Weights of a small GPT-style language model, trained from scratch on English Wikipedia.
Size: 11 layers, width 384.
Architecture: RMSNorm before each block, rotary positions, no biases in attention or MLP, untied embeddings.
Training: a variant of SOAP for these matrices, 285M tokens, 4688 steps.
Each number is 500 + 25 x the weight over its row's rms, rounded and kept within 0 to 999. Layers, rows and columns count from 0. Numbers have three digits each. The size before them is the row's rms in percent of the matrix's.

# q: layer 5 attention query, 384x384, rms 0.057, rows 302-319, columns 96-191
# k: layer 5 attention key, 384x384, rms 0.0592, rows 302-319, columns 96-191
# v: layer 5 attention value, 384x384, rms 0.0594, rows 256-306, columns 96-191
# o: layer 5 attention output (transposed), 384x384, rms 0.08, rows 256-306, columns 96-191
q302 108:506520503505484524495514470482549524524497484475504471493494484493518525509524513491491558485480484503495520499491449467521474488514501518515552488484491486445499462456541516525497527480491501511495543444478488508498489431523531508477460506509434504460529495510511461533518466498524516486
k302 109:499522474508525529524499499507487496518524513483483514522526493472452505517475497498488515480525482509499516485487494488458493511487466525477512434525488525512507509497480503511486485504461534490519461455517511490475515514553481488506464481493512448501478482485534505466483527483505460492
q303 111:510485482453506474548453493519485476497515501499520457484498506534524505516474501517536507528503491500518539479456498530526452510448538517491490554553502532473524507468483500536520512511529531480474564503480526455491504468463500497511503565466484452484459467490494509511481491493526493455
k303 109:452466457479444472499431500517506497521519511491475483494475459514514498482513504509492554503488467477517546494536500536479516457498501473463536521482525506480454456540516505510505507533501522511524486520476501497427497493521476507561489480493494498549503499500515453516525466523493489529
q304 103:494500480490494490513520493508523493461490495522479506499463484461500479471525523484519472483507516526490502489493511496506456464546479498517494493532490525457482434529542479501532486483497488492507515501485481508470477516530487455518515508509501497464479553515523498511501497518513497565
k304 102:519508489528466557444525511498471502509517496544500522493504482498469549485493481490545495526515474501514498509486495536486487478495533516512511471520525523492481498463512496500470543490523479492489516505472539535510484496490506500522487459460493506464501457515464519466526530444515509454
q305 106:512480553507527456453494458484506544482496535527498505509537489536532525501517522488461481492487471518483457538513509488542479537475450486452492512505526525503502461531510493511472514479474480525486520473487518526473519447527504515505493489497495464530485536480500516526550528513507561513
k305 109:529528494489529487493491495477478487532519518520517492514539512527492494519508538467447468517509458524482547530444446517511518494480509443505521480517503506538487487497530511495507509533478556489532455503527500507488495541516487517533482550534503544415520466506465509474518482461521523485
q306 102:542545505468517528483521471502501532516472491488496481527466466478534508523482523491478477543512474502535490465522499479491489459512508472478524575511514461520512498548528516487490520456489516529499486522499487544499468454483491540482507511479532504525498510511516544502533540508526492498
k306 104:483475485514545495430498518507488523493521508479525504497514505500496496497511542491465464518518511491457478513487468472495529502470464493505509464476498521461449510491581491522527479511466458498537511508474496462497444526480489456499518479475530491510547530505483525513516502527540513504
q307 107:518478523498542497511499563478501527514492514513474551510504505497489494493521543488484518535490499483431529506518506519513494454485531508490475514478547503540452494531487524438511507506548516486498461513489525493467502493494518507481466552504528501507464521501527489497505498489499514453
k307 110:541524506498501505527515517540483501506507474494504501530471518503505507476518525492495515519498520463486474500523485524458523500532535486474525475512504486528467497473509518528503453499497480481499481485470495552480504513521487515504491523501482484537534477469505510506540522546539543455
q308 106:468487503495496511450479528484521515493492484522476500500503525542486491473461461489526451453456516478495487519485516520472510554472507514463497442522524471503585499499506509450481511525493499511523482539494538503464486439499458478508479479512518521482512493524504462512482498477478504538
k308 100:504516479482471582492518524495505476467514466463487483499486499468478521487495518534491516466501491502553506467483484505523497507446509509504499536509496492433478537492504489435533469555450487505500475497499440505478543506489468500538499506519480509473471517472474485460531495481522478525
q309 107:468511490509495501486481503480509481488512509480507495474497481493504538512470489487451490489476496477463501466497469520471516482492523437524517472476518483434477505489480500483551500498480548508478588558533466515460490499475527511458518536460517517497511494526505523492476480495474495503
k309 104:492470500476505496509529446484503482514480459525517522497493528471514477503548501496544523517540511490542553495489510481466470491503518517468512495534490509540526499536512526522475478489531499469509511485533503494504473535491469502479503492533494474526550505476501484547502494510459530491
q310 111:469497493479479497509476504480493469544508479482499489484501470533481543486505485491500489521487496533515491530499551500492535471457549464472542492480452503558508517480510475493479514494447517516515535435522518505501510510488542481474440517515469476515485503539489469485468487517522452472
k310 108:558486478476525524565508499480489550483479491489468493473502487510530462479481489482533532487497488514502523537458534486499494501522514499490509525493469504548505487505504505502477487526507505486486502465519499461509449479511494454492494498497500464476508465505570512513483505553510531522
q311 112:486486547538494521534549479490469485434498504521476547470505472493523508521494529515519535528492533512518531494497438518489513518539507480511517522521467477473498515462527555524511535508483540521488502475488519505510491515503529503505470563520495490469478516474522477504490446514494495530
k311 107:481507507562477468494513502485474491494475496503490514519501472462499474548520460506506527498514540518493504486486508492474444474459525494469554459489510522500518517495508474502491468500524494489505482448513513504539508491490498509506502443482505515524493526481514487517479486520492524478
q312 109:453470473518464500519545475477495520451522517507510535484456507496503499508521500500516514476537470492517507491460451526537507530489539562497461448507451499515497535487529487469522517535522495525506511510446514508496495518483494486496462536511497534514464490491486505556471512490486548515
k312 105:545509494451455484492484493524535486528491487508521466520495472520499514453464489551506529534528542490515488474489489487524472548529522531525491489489483477480533467521544535507470500535482482498470524505498504497444529524422501472513523474453571515504460505499511518519460489514544480492
q313 113:491523535567520491518471540527490490434491544485521465539463485511503513497484525480523487500511494538483499504529502468521467486469517525461465494498505534486484484481473522517483468477492476518536500480527514526498508464477489501519502533503483530512490478522498514534485485522479511495
k313 112:481494482469492475511526482492494529472524511501508517500487502507526484457501538552504493541468473530514505462511504513477493498472480485505514478426466455516492544511577487520466471461504512474483485510492531519475507535529492488493516495508449546513504482521508509468485508482496498501
q314 104:514495522489538537468521581485474479500514477518492485484539459501483456478500514532437507481503471494516552537463471503477485477474515498549534500517519510514510515517519474460477475490510513517517525488520489494505484488528523515499564504492487509476523491540491493486488517539503479450
k314 103:484524523461472486542475484496501480465498465499539533516506554497478504479512497500523532493525506525488470505521538493500540514482518543474468519461541536536502496481466559481487523483496499503490489517477521484505519500495518508507514506508503458539492506450545494471531476485480476530
q315 105:525501519464517491511497478554524500501501504517510518503517523517474511489521478515548454510529521493496537509529503532459454459461513492500496537490532480544493517527437532487519495522532534458474476481501510491457503509488501476454472546466499476501544488520512509511463471530480483485
k315 105:517477519516520455518542484489509495516465476518539504532559513505497521487486489473529543506489533508488526521481534485512483542528489516490558507520470453483492466464514469525491526514540498498492573486492495525540484487522500532506545506489529541507537506484494524509494495573500504528
q316 103:518452476546495523501546492483496511463504514495541485523495504515496497464516478476496472534496491486519538550521523508511508489479502481490508514479488481554477511473533486475438485471483500557507452540484505489493516525549472446527500480506486527525488475514552501511467448528515514494
k316 103:538454491463520499493489485521520532475469473521493501517450504505492472470513460491550499547467566506501467528506464524515484499486513507496504527494503522490525507444510526485505475494537471517496497531445496503474493512535500486573499585478517526484495528511483527527470524515489472454
q317 113:457434515493481521519554498498506486524504488534489510486494541495480488523536564499495498490501521513494527498506499479535517459475535480482496494499507524513554538512481503465487493516509510434538536527510521505494533487524489504523536495508521494507467475518489495477485487507497516482
k317 105:484499521447481474526527470527507480567507547499503496524482493473559516515495492513472505505543530505521521510517515515475513566489493515478514489485540453490499515475484516525485412489540481461529527490495506542508477496452505518528528465485514532474510466473505524481522531507498554489
q318 109:522511528500489510478512507479516536523497500508500483561490441510512523503539449472532490495487479530505524469479511523517497510490481475519515548507509545502500501501474469540521503531524489497544471462509468512533483504486490572518523531513526474512464495449501498513522461529501473530
k318 106:468502545532450454455512486559498501543502505496501531521514474547498490485472531449524474503486500501495519486499442487491502529527494475490490534465505490517487534511489517512513489495494519505502461447497493493499555515497555496528525471504487480517505516514529466525484526487474522521
q319 104:495548495540468528516520526479558503477496482478556459524523462513493511471478498521523493517504530489491531532504504511541484508530532513503507486476488533465475464514528540484517499519511484523490499494548487522467500496453509508548526523477484526522462533524522503503545494515508468500
k319 103:479465474520515526492503488470478522481561586496515524505509450461540467491488512488484497497467468495494462519489512471515486480518522505526462486514511509442503488458489470510508528477490505502454526498511517515483474537566485509504507529526483554490492510514518506495494509496482495534
v256 098:540502499506494458487529504514539486537466523488479515499476497520510507555479474515538567496552522487421502498514515490536518489522452500480495530504479482516500472487500511515500503492484526489470468501482509500453501489477496465507504485482527519466474508529499492546490507507530544507
o256 094:518518532469541525491494476498453534496540524507509477486527513499476532491505465518504487512515503531500529519503445521441436488472539470518480505487523508489471480498506499486511525505536467496511484488515545503488485525514509541539494465504491470559482444482536459471454489476519457506
v257 097:527510539496496502489497490488504513532497486475519536540494521509520519520494512502481476516471498507503493471496505485545533504534493514464505493530491513493531456443516495492521478463519491513508484456509515492515531476526497497512506523486492491543515505538471462517445498485527543477
o257 090:500523497507486448510494530523508501513479509510541473501524495495475460489526474455519475496464514521479514473468477489532484493496492499526501535552502489501499520495516539513470496510501479464499453498523450508468476491486489506569478497528495510472487511537505481490502534476530484499
v258 091:540541549518520504510498513542485518502459512500495496537502472479487526499459527496520512507480529512493534483493514508513471513480462501456517477479469549482518533477499502489517459515491527511506478517532530488492499500473536519522472506527496534553519480460489536499461463530500489487
o258 087:467511473510554519465521508505516452526531508514514448497497505503505487484513488549474491540495509500512482517501470478510492468500484475536492516541496507499504453522474428499508493516519482527500496518500473502468472485504505466534520496470474490494502495519498469503512527490496503501
v259 093:510526506572523497498506497486511501538481535466475554482507538512503501497459504511548515490498489473466517505555504462534530508496474524485501517509459502538503476557483464462489517493487511503535512517489528522526484496498522501456518464511468509510483495487508481477490459516474494524
o259 091:500532520481495491514527516505498497458503512521558503521442442437471518471504499504507429529550479478486500495497472519506484494538521525502522524494526532455449530482498506520556497480542479504488519520513508465475489486497493500539528491458491495506529535529491462513503560479504483475
v260 100:533534448491483496512465498492507528497491484493497521523480478442492473518489563524503525495529485500478453508557460504494543516528454484549557476514479503501479526472496516482531523473501486500496409445507531480506477448493498516522496474482477513528502492478527534487517513470518504500
o260 097:470504507539513486496539518535502488479515449532520476471475514533507511540496500507501490490482538514496544485517491525506465512503485535481510500485540491540514431549526485488492553519512503487494552524479514516529500520502531499519503523540519531482515540529490508507506513519504488476
v261 094:465515516506465494473499553493495543505535491511506496491556506442520484482538545485487500503487459532513486517526463534492503464446479499539519458499528491502504477472504515525451480476538483513491496521521497481491512500475498531492492432455515523551516524514497536468497522515488502536
o261 087:511550474533454527469487509507492509485513457490459498517443468526523476483519510521524488461533549460501483517480464545514474542567536512510487554508494504507495491460519499448519500477471539537523535476490521515480500473544513471482483512550505527502495448494531472507504492471482513536
v262 091:529483478474526530509532498531486486502473506501466484486479531560480518518504472486420474453508512450507530490513475527492526470488509502530496522533466502471467508518536537501480510464524518478494506506551464524464470494465539472506533474527509472496493504517506531532471466520483457518
o262 083:536500512517459473519484529523531511485552521488513492493470461499517517472499488501510506550496561508490473524525526468489532522458534482472518464456531478492500478510466485472522470484433482497466471487464552434507450511526462535488522547458541498504441462478509502480508500502469540503
v263 090:501497503499491502495508529514502487525489473521501508547530495521534477539526494513532494500473475542469468493507524473554479509520456510541509479470490518477477488520521471507511477452495485529545505496545542513500481507471488494498540550479472457485466459463486517503511513442465487470
o263 085:501459520525520511540482505451465464501494468466509484516528470498481525488469552496465500480520499466517537463481506502480508460503525473470523513496515513512453496477511502454492502415537519473465508465476446497497514472497477487513506476550485502513530487525472498496479510521455486512
v264 092:551537491483488505473477459508506491512539489530524452550493500464489522527479484503502467509476522485493468447495494497530483484487495520498525518517513485547463519501538506471489471500480481460471476538489517486423553521498485520495516521488454518492484534520499487524509500486507510537
o264 085:448493504523486492528498537517550521506518463517476499503488504513493480466474471484512513462492500500507533518464479547493486478470475493470512486537484515490513459495538494535469508484525531549498536487512501469519459482484464470530511501498505486509498507489504486511456511516513522533
v265 088:495479505543457508470504518456531525501511456487520472499443506501478548537542512464518480509526479499542510513518506481469523481496514490507475493484511518496521552502442518489503470514514495505471492446473498500492481495507483507485517471525516457528464542511550453511513538470515496520
o265 083:449570504477513493544495496517455489491482528512453506485537534520510437527508495535447543500474519507487509501477503501535464492520507515493516489485504508559508461539557512466475544503536478466525535508457522487512525507485505490475508524498510516505525486481498518484489439508460483541
v266 092:501513492519496508503505500512580535500527537502555511522480548502458483512510506443486495549505454497492522509493505527484560487505472532489488554536501504541510499453519518482505495514510554486469470511504525489502492440553492491531510491480545468473524521524543457505506507491508520483
o266 088:437448480500446472510493479509475539490495479523444466473473499501487478490513526504548502472466539488481496517495491458477492515489494516514514479512486531471499446480491502584537517508537485520525542520484487509485496534488518505491449541522498521504511535556498528496472491538491491502
v267 094:515501473550517503503471509521544518493511494506523542499507495500507516482489506511513481460536491468490479468503460492491479492490471501494518487523534510474496455484488519477540477530487508486489460494495485554542477464499544498453455491512506535498470515495498504502486487515514466516
o267 089:504499477490509476522511557479490468513483519544508460465501510510508460529487442511493474495456464493540498507502525535474464510486484537474474474551493504537494517524501532507524515509517513497548561490477544528496539494518507528454517492471472492507509501497457491496527528490495526515
v268 097:446466509500501492502503497512498482509467514499509498526483515501512490480500472505451509498492486503489493504501496528491477519468502530503511465500510492520522487515534459542483479567514463495532545479478500506465490544478454447446483518500461452525553517477488476488543529476489539514
o268 089:503492497446507513461479533533508521506483507488498517521533484535482476479559478455484464488519503497485458529522517493526529458525493499519487516477513503512489534467502476506517524467504503471473476542507503498502511520526545547507512497518544542516486465510493497481496487545482485493
v269 093:497450506511529547487517523510456502510464492498524495537535495523502481552480487511490510516507508524495466520523530521456425475479519501516492510481519489485483513446542481530483537498502561480488458503498480521513471487484507503508514487489529514564473496506545467515532531496482445531
o269 090:487514535507503495487461517497524497511528524513481476477489487507513521480478516498502511467451472526532547504480515461466521474481472493487517496470512441539513478566489531478453458503511488542488514490525495512465507471520523497467513523480495516478530459482463566483504493551520527492
v270 088:493486520494453527514524517503506470550534490510493499497504479510478465461491513462500510540510525513496499529519464512470505472540470483480521466492512502505499476504483499443529488539472488468527525497517501524475526479543487506534495486505486476538470519505452505499490477440481481513
o270 083:511496469538530486492534512494506545467439460488522505532507511506531490518487471552506493511512528470487449473502532497475524475497540494498497534454508523484500503467499490522472464500476444478509500466492506488506513531466536511451508526507496470506516453483507524515508498515537531558
v271 093:480485481461514474521505495524465484507489489497482495508465490516504487501501475534496508479485518452515505457465539480455514514536498525508477484486430456476431498495480506512441520536448504447500514493478512463459476513480433496476516481464502463467504480492534471469459508531526508515
o271 088:489490506466516510455500494444495491501476498501541511475484510464472484475526478481528505462459456523507494484510461512510504496502496455472520513475536507534518522508486491476571459484496491511501473511520495483567514538486557505517518531523497540513474529510490488459495531520518472531
v272 102:463496520509513499519519486489504463470501485506503497523471559505517469482511492493500495503538481447469538474501479479493554519541513499467521497477542493513539474546519509504510504551476462496480478511501504521467479499482478506495500464470476479486522465539495491482520546500481512490
o272 100:516481499477468521528508491518517527490487498503519472531469454504497545483472533540484516549536485518503502469517520543497463494479463501508483517504441523511488506400476502546510494440530508473553494488484454481496493524495512488480467509469508486520516524526533486524500494526510533517
v273 096:459491474514540481493469491445555484491503467456461480479492498451526486487525474512517499462531483464504501544493437506465526527529490527488522524508511509525469509494519521525537509498451496481545499513493535493494503510535483522453528541533476526532508483470499501515475480486468505490
o273 087:540516513547516521502516462537509529494501479512534518503505522518531539496491450490502472548518500491473492500507517494543477497491526526461508530517437509531505486517503494510492500490463474509471520519459485543520508542473496494514486451495506443468479502526530505520434498514531521488
v274 094:557529518531496496515508484516501491514507542488478505509489487486508517573499524499475525475515539541520501469525514509551520522509519496478505505512495497471498467487497480429516496446519514473485486456531470499472499517477532526504463513491505480509515498510482503468501540503495508493
o274 089:529554488502485497528499490489440464496537460504483496479510500508522521462507496550508473522495518466523513513516482472487489442476517496464542484494507493504487524528523522496447534531468488509528481519491491503534527485494467434497491540480479516483525500508487499539520495508467479537
v275 094:448446504536533465522501507508495529514498487513497506493465485477496449497499500509529528491494530547474556509518473487479538496497532529439497511515498487500513477500477490532456502471486501470465495509534546483506558500492488541505504499420512529533535521520512485527497508503517496485
o275 088:494527464521459517485505490459513527499529540486511521506505510497492501497509513522514518542521494466477500487538532488517473486547493464545512537465527500516502475484495520516574515535520462514506478501476452466475453506515472483493507466534510482454515478450483493508465546495451534493
v276 093:450453484513465493462488518500494481471456534518488488496465495496544534479490492494491488514447523486500476516487524475478522474490499481492477472472522507509468520525495504504447534513515533489528501504470521489499482551484495498515524435496546509464513467512484496507543464486503523506
o276 094:493522533506496476519477498508529535512524502484506482475536503532452493482516489524546497519464484490488465557488515497494514545481464478459490482512513495462554535447465479497503505516497469512477516531483511501488547473479523539475495532518490474531525483511453476483494495533503505515
v277 092:510514482473525454509507491492515492492461524462499483459501469493488512457510483470557518523532529460508513508474527477541542515505524488512474471529503493484486525507441471527486514491519509445488515445554512521471501479530477494483527512505546501508499468509504496483522483488500508511
o277 085:539481443457521502529528494512511514520513504500469538513481542540497549562503555506520479493448493509460509488529526509490513516498529473505490520514474478502499538487504531528562504503490492491544519525460522473557484551480534503540503500518476473494485474445494474510511498482507490491
v278 096:479496491479497572519504499512479551528519493527523484512469505566547489542477471472538513476503487532528480518465485482460432454466469531511482520486473545504507496523447498524449515515491514520481496462501453488560504507504499476519509504542469535504487507493486463479493467459498508513
o278 086:494491485536462489458472484514520462510503458432479473491563537445520471531499476488504478454462511520560473476546532490510500506491501491518482496498508482515512506474520480518510476472504489506527488544541498511510508461468495527479526505492551495518475498471533489489564521532521524486
v279 093:473524528519501502535495531498547502449526483507479458534510505515519496485479528502481471490508517488494514516521527490477527478476556503482496522511470526460477493512500518504553541476446495482465468520469517509510519533498515499568474473516473493460497489548501523507470469518478476525
o279 091:527471508507505497534515473487504523539456496493563497524477491488532522486539442492476490507477434473555544452505502466485497493496447465504492487480491503487510488497475484499477458488515478513526524490512442504535478537520448457451541554489524484528477517482503509530491513501487542525
v280 097:524519492474479487493512546482472519513505464531535509490495510475458491528501558488497522469527504497488522515502528522529537503492485499493506491506512511501444537487529492506505524545537492488508496499537520511494507503483479503514515466523477470479473503489471478471484522498511538516
o280 092:487524494514530510518506448501537503471487507510499488492485494535492501457515489468517458506481489494463488517469514498460454462520546518517529489491502556478516494491481486469500470499478501505498525507468527539521496492542529480496460513425480481467486518533484513511490461507514512444
v281 090:560519542515514490477545520515522518564488503528538523533508501473524492496519531491487507522478502533541507504496455509493520503520490500506516499508523474481498497523479471503491504490531495518472506512552483482519525456536506504537498478483498539498505521506463469461471488464479490461
o281 084:470495437481418522506538519503490489458533491473458513525542494518500481474453538503521481491481516449500491469455503479500503495517526477550516487512464524511480519517522496486475473496482535519515449516507487478456505535477479453480464466511467514517514512506501497506534524522533473503
v282 094:534479515466512550493483523483438490483500477505500522487484492490482496525500530512469504504527529499554522527520501501527476512514536501492490492506538517530491508503466497496508503504469490493467470498474449517505469522436522533540499487506551491516482481512503490532467474572538493455
o282 092:536513534512481481494505502532467525513493476490508492506546521506498457476470479488447510494497517477461475491474487487456525492566487484543509469471520512474522502489482510491520507482539496479512498509521511466460496488503501531490497462503496463496523456496509506455513529479501495511
v283 095:517538477444483516492480561539497514526501528501493495475478514526515498520469516503514491510524463521486482533496517548519520506499460529500510509531520524539513511528491504490523486452495494504496488470524500504471450487490506472481501508473524486506454508431484550497472531509552475513
o283 094:538495537545544501480551503473511527499480468517472451514513520489518498494485518503491546491452534480490493471506492501514429488536464519512494510482498507500481497469526509474492538541527509491505452530468489505494511515457520532518497496488510486504532460522528498535498493472455480504
v284 091:471514474492506512524515519519520475509444497527493476509492495524499514472502546470504438493530534503513471452540477517545467488472474506478498483537482534527512505514501461505481490496497506495514506519520497492485506466469521468501501531534514507496481492450504503520497506466487531506
o284 089:489517543467535487476514502510499506503484467485485479496478541492540466502538476536467544477509470534512495487485502505504514504517535508486542501471516478507463543453471510480490451478509542477522516529476510470559476530515521505540506518521479556527502502519522507551483453511495457494
v285 088:454502512513524532516489539538501486481520491448511504453471496489504447468526508514480481508458506504505493471490520469513470510524534518500455492462496531536499470495494489520507538486473524490464497493531482493488529523536469498488512471497476522498482476520478496479506487531474515498
o285 083:550528499440538474534471513511498482510468542506542488516544536487504533502465499496526500505564502476524508516521485471496510460474513460539492518531530482508508520471497522511515474485476459518477533482526515527486528465522552493456519478480492478520500534502471528489472524471502468489
v286 088:520500535543506463518505496547530459488517514522487500495535476517494503516512504511469507454494495524499518526501524481537480499518496541506528513496494468506531460483518499466457505526484487475492508492488491507531487475514512539555474516520462491504488503461476516550495523485520525495
o286 082:513463468437487525525511489475471481492501517477520485494510479506498484507529557502504484522507464504517447526496476515538478476492520505495522513508518519491461525472489520500498474498526536496529550485535548471462483515466491515487527420481512519494488487570497465486504465476521496485
v287 097:486516504468478504469445480492495477452473540539464477513509512469460516447501509468475531488516557507499511506488505503458473455512480508470533480483493465553515518515461479512465477570455485538518489505476508501522518507462484459521498461508502463512480484458503482477505457487507478516
o287 088:518496511492494491494531493527519514552521497498505544530463471527526499542526515514530502475473537471502519512497517492506529511500496423519483557510524499476499535484512504475514479465528506485521526500490472523519468500549475522491472512471496482511506511513489508519502475493484532472
v288 104:460504502525517496474476509488466490500504496498514483501517504504453495507537479504537495478497464474516490521477512468519511480495510496523439541564533521485481466490488524515469516511502495539474509448518539497479519517471533523544517512448521539499458474498517486491489486503508465526
o288 094:495489492489483509480537487481489494506486488503531492472474464505525518491506550487510491492510504508544482486502474493490500534512522515485536501498496507522532511536525470502453520497498510459529493535498474474533507498492504468500499470531487493519544478465521512558528479488465498482
v289 087:460513530497493493497499503531480506551513534479498512514542500533513512522460471423494499487494455496494479479522496467533486458504504480511479512516527497463519471544504506540508523504527503493514529472523517463534518486470535499501524504493507500515488499470545483491519486516448502522
o289 083:484485481535491525480495467499511499494527467481491497487474507483504502491534474514517484487523534511505449506468503541497512546523483527478486478522494497507509541535474519496498531552464517544512481498473449514453518520510520503522467479531521544481485521496508493535520501499515503493
v290 100:506541493513461482461527461467479516504545514485525541556481486475492500458519503508488491491534495478532484489470526484486567492529524484530499554464510520569533473554485519496507473517484495534467440520514502492504517479452446492490473436468524532491527488489486500494521467508496513450
o290 089:492480521513516490504487530527520485514478477486487490433557486543497482513489491479477515491484530482489509489512502557532488493494490493530465507513510498497458499506477467500514516469538502524488527491500491461475485510541527484489502508529469466482445480511497496489471544464484459502
v291 093:511539513504501485505489510467553503502489500491519530464463470492492486531502480488523501493518496545492524450478504508493535480477497508474497483502468478466498538439538525473468509517514517465429503477527528520497471505499519473538493500518458492523486483528491476488510506529519494475
o291 089:503516472522478507492476484526501524470486517493537481532480493437496531501530507491515539533510488534522536528546451476499470522539494477471504504497549503503523495498504477529521530488507484516550483517478496488520534489458467491478470524475507509537482564494519521495528537557508530536
v292 094:503552492526484510520531511552530503457472505480511505485500536499524519487486526468492520500486515514480497562500521467535508521499495532522508511503487478467511446511461480505512530510453475519485516449539501522487478507509488494492480465464526523498499518505535517479465522474531514515
o292 089:500500488468480543492469516452476474508528496511504494482499512481504520500498470533552471489496467485534465448490500528470479520485524459496461526486520532514477502492520507462518470486482474500515517525522491515535505487475483507512500526537465506530485506489489517529557506477470491482
v293 091:488510462508475505488508462490515487560490471513500465486520506471488501521498493500527503475468481521534497559462447499460487503453511517509497518505514462470473520510505506509501516533505533525501489462496494530473481471500509477529509520459489529454431494507501528460494516544512465496
o293 088:485517474510449501509505530517511492518482537476543494513515474501523539487481501537476499505541523485449496537524559538480478503538540490488497468488471494499511489481498563469519486513477497512509517505531528485524511520505471511459489540507499502533526473462475513528501492461484522515
v294 094:533498484514465474555488487504513492484431527473480537511479508501515465532512474473502456513534486481511474525495482473466522485504468471500506472526504517507487447498507467478545465471444543520471535501529516496477530474485513444443514463516525457489502480460518552478480526474520501473
o294 089:471493511463555533470478483526467498475524464507514453521484534478477538485506491546532506466511518498488490510526493531496469515473530524482491527549526518486505524489489516480527511487529463496573452498539522508497489490513506545528514504493536551475496498522492490496539534508460515533
v295 091:510516515472502488483533459481408462536551495482485495523485425490497517501496504526492496540483492463507471478502449465476477476504516486513479511504474507500491511505522501494448506518537473502533495504491529498462479494494517464455476494532451531526480507496561514524488516526516491516
o295 086:485498478501484527469476502525542567511445495484514506480480502528481490470478508510485512450485521503515480548509504505498512481477493524491509492485513534552503481495538493465515511467447507498502488541483512502526491494472511492526513487500545492442481544510500501507492467498464510535
v296 102:474502467509542507492447511524493511478478517480547538510521502481513560482498494497455469491509538465476480491487468544489503548522505489473478524467486510486482525507482474496531491523485525517516530496490507477491501524483494477504509493467486508491511478476498499474540542455553485513
o296 097:508512521486505492437533469463450497522510508479468537499426515501500479511568499484523557519495432479467480506534487471487532513493509512517482517485539483496509504523494488489525524515491513472452474548487497550500499532448493479487425471505501561540514511502502508504487481476482505490
v297 100:496462507477493510471485520485496530498472468544489494524518504481434494537507504488492487523513491513524498533494493545501501490478523528546486463495560507508493462490476480437473569528500491494501530475496448521474502470466494468498509524557500530516540487489468526464510458473477489505
o297 091:490537480482488479503502493494546480549516522501501495525487495506522533482500487509505506471461498518530511487512513501459501481488501498466503535471469474490476510487552485555465466510476503507483483481491506481526478504524498532504501529437512484521464495499481480514516539486512579523
v298 090:480514507504505520507496495497512471533540525530500507462534527469505477471496519500515476487502522549496501498512494524555480495520521513467572502491473521481471529516514497495457470536465481540499519493471478516504506500530568519554529515551514493513506466487502500551468475493519453489
o298 089:487479497520546519516462513521467542486447470507460534509483468487482513511481532503500486508491489469539508541481499474513500519483525443512501499514497500479507468496480521479523472462529540521471499472525473494515513469517477495509507453501458493474527487492489473468517482506525477420
v299 088:529551465500507480539489476483521521518497516495494506498481432488474501541501459515514490548496464472493520474524517527495527546532439510511533453456422483506512517514494461537469500542489504498482494502498507519463485489496521499471477461519541467474485477494482445499520506497509459493
o299 083:477475560456505506510479507503490489492548485479524487482531541487497527521527531467504505462514535508530485517452512477507477490515536459476457486530525484516559489514524528506509518498535457490509517475509448490507528462545520512517523541477507501531466498485558506464485518527511507521
v300 094:513483529494462504475527511482469492506486506474503469459456507475501501492521444494522484537446521531501480456468527508495526477505492519454513501509533482506472461463453508538518462478512501501523488535466451480480503515524508515514508518481489508541500502534497501493513483541457538519
o300 088:505525485510507522507518529472501483492488487559500539582528506521526490525459531479517536457540491503495527539493486482485493442510504446513507480489519508519551503492467523526508513505459484471508503476485507539521504498495534514486513523552516523500491471452496479485479509489481485489
v301 093:524522506522487500512527542469544516544498506486511503535462517469522450570488521495539502534484496505486468534541481494504543536488459522485490511509521487454511536470554483513477485481541532518519481514503510517532473456511508533535514477475494480516486509459494517484511470500528521501
o301 084:493468457516427498549517489519503482459501503514512516484508492499476492447472511525489506466511478550521544459468499488486471466531529507485549498525505508531511451505483512481482480497485455509481524484515515529457488510534525519471517533514473486495504531538543488521454539458522498457
v302 093:479494503465503487489499519505515504448469517511518483505516462497469471503493481495458486527499486503501513465501508482547510478506502444449456510480480490504502489453506470487492441502464480520556496500498486488454462492476526501467507505467530463467508502497473555502522471492482497479
o302 085:525499500544515474548464461482507459551472521523468539494496527479470486484526545486493492435509504500543513496512493545464477524473513486501572509528511528487466487525454479505467509470478515463477488495487423515533558508516502548466509513518490470499502508461523484501490502510512482564
v303 093:498509496515469537510448477501525461546558460505500524458496454511508507490499512462497472483492477503480509493494476438502449494527498525505535514464491510518494470489492493503511509560468484523493506502487498472464504478474521477522486495452487484519491495490509512476471467477500459456
o303 088:473508505485504494461516496540495550531480480468520493540539573492543494483518474474540513520532525455529499505481511514541544534502506478540489515506453476486524532523529544507474485467540502507473505510482488507514522489527498477434477493511530537478483466554494504498472522538493502523
v304 095:512448519515481485455516516550478501491540494470501498474513485497511453517516483504500506495509517491540480539508520506456501461478484500554494493510516477485501533443500551456516496470489518482492521491522465456500491532524518507496512447517482491518530497523513492489497486491518549515
o304 089:508469531515476527505513523542486486505493506463499483499502465537518533489536512463509492524428483517492525494478471487539521530435541489515496526495477514491533522503528454496474533491493468528520459453497520515483493481524528510492493535494501491468495485527506535499503513477485507519
v305 097:531486496509461503561512480475455505498459508526451473477511516506516501510507498442491490508501527516512501485460537497540493490481511502546474537510533478498472511473536498479489534515513529507502532518470498526485486491509520486539505465468471485512558475492505498455495495542535475463
o305 092:488445514488511511475487509543536507506536498514520538524509468534507495487556482507501523508479522485528514501508493457478539498458502444503469498480501554454506493493498472542508517502532462480478422489510517489464504511489496491459498531504510510512496489478485509480521514436464479531
v306 099:498531440463501488489518533493519481499484486488492467500504491486547511515532536522528493508503533473506518480532512505511489466518496497489461511516533490493491523503500482521481509491463458538483473492585487528538537483489512484495477517485487482501489478521529477545490506461499526470
o306 093:551480538529506485529513454506466485494511473507466455505519482497466481486499469495500492477493489524522488477484526486492482505483534479508519523477472522511531456478549517479566496448509553484540527506505525535534427476497480522519516515491477502488460527471502503494511509514512508458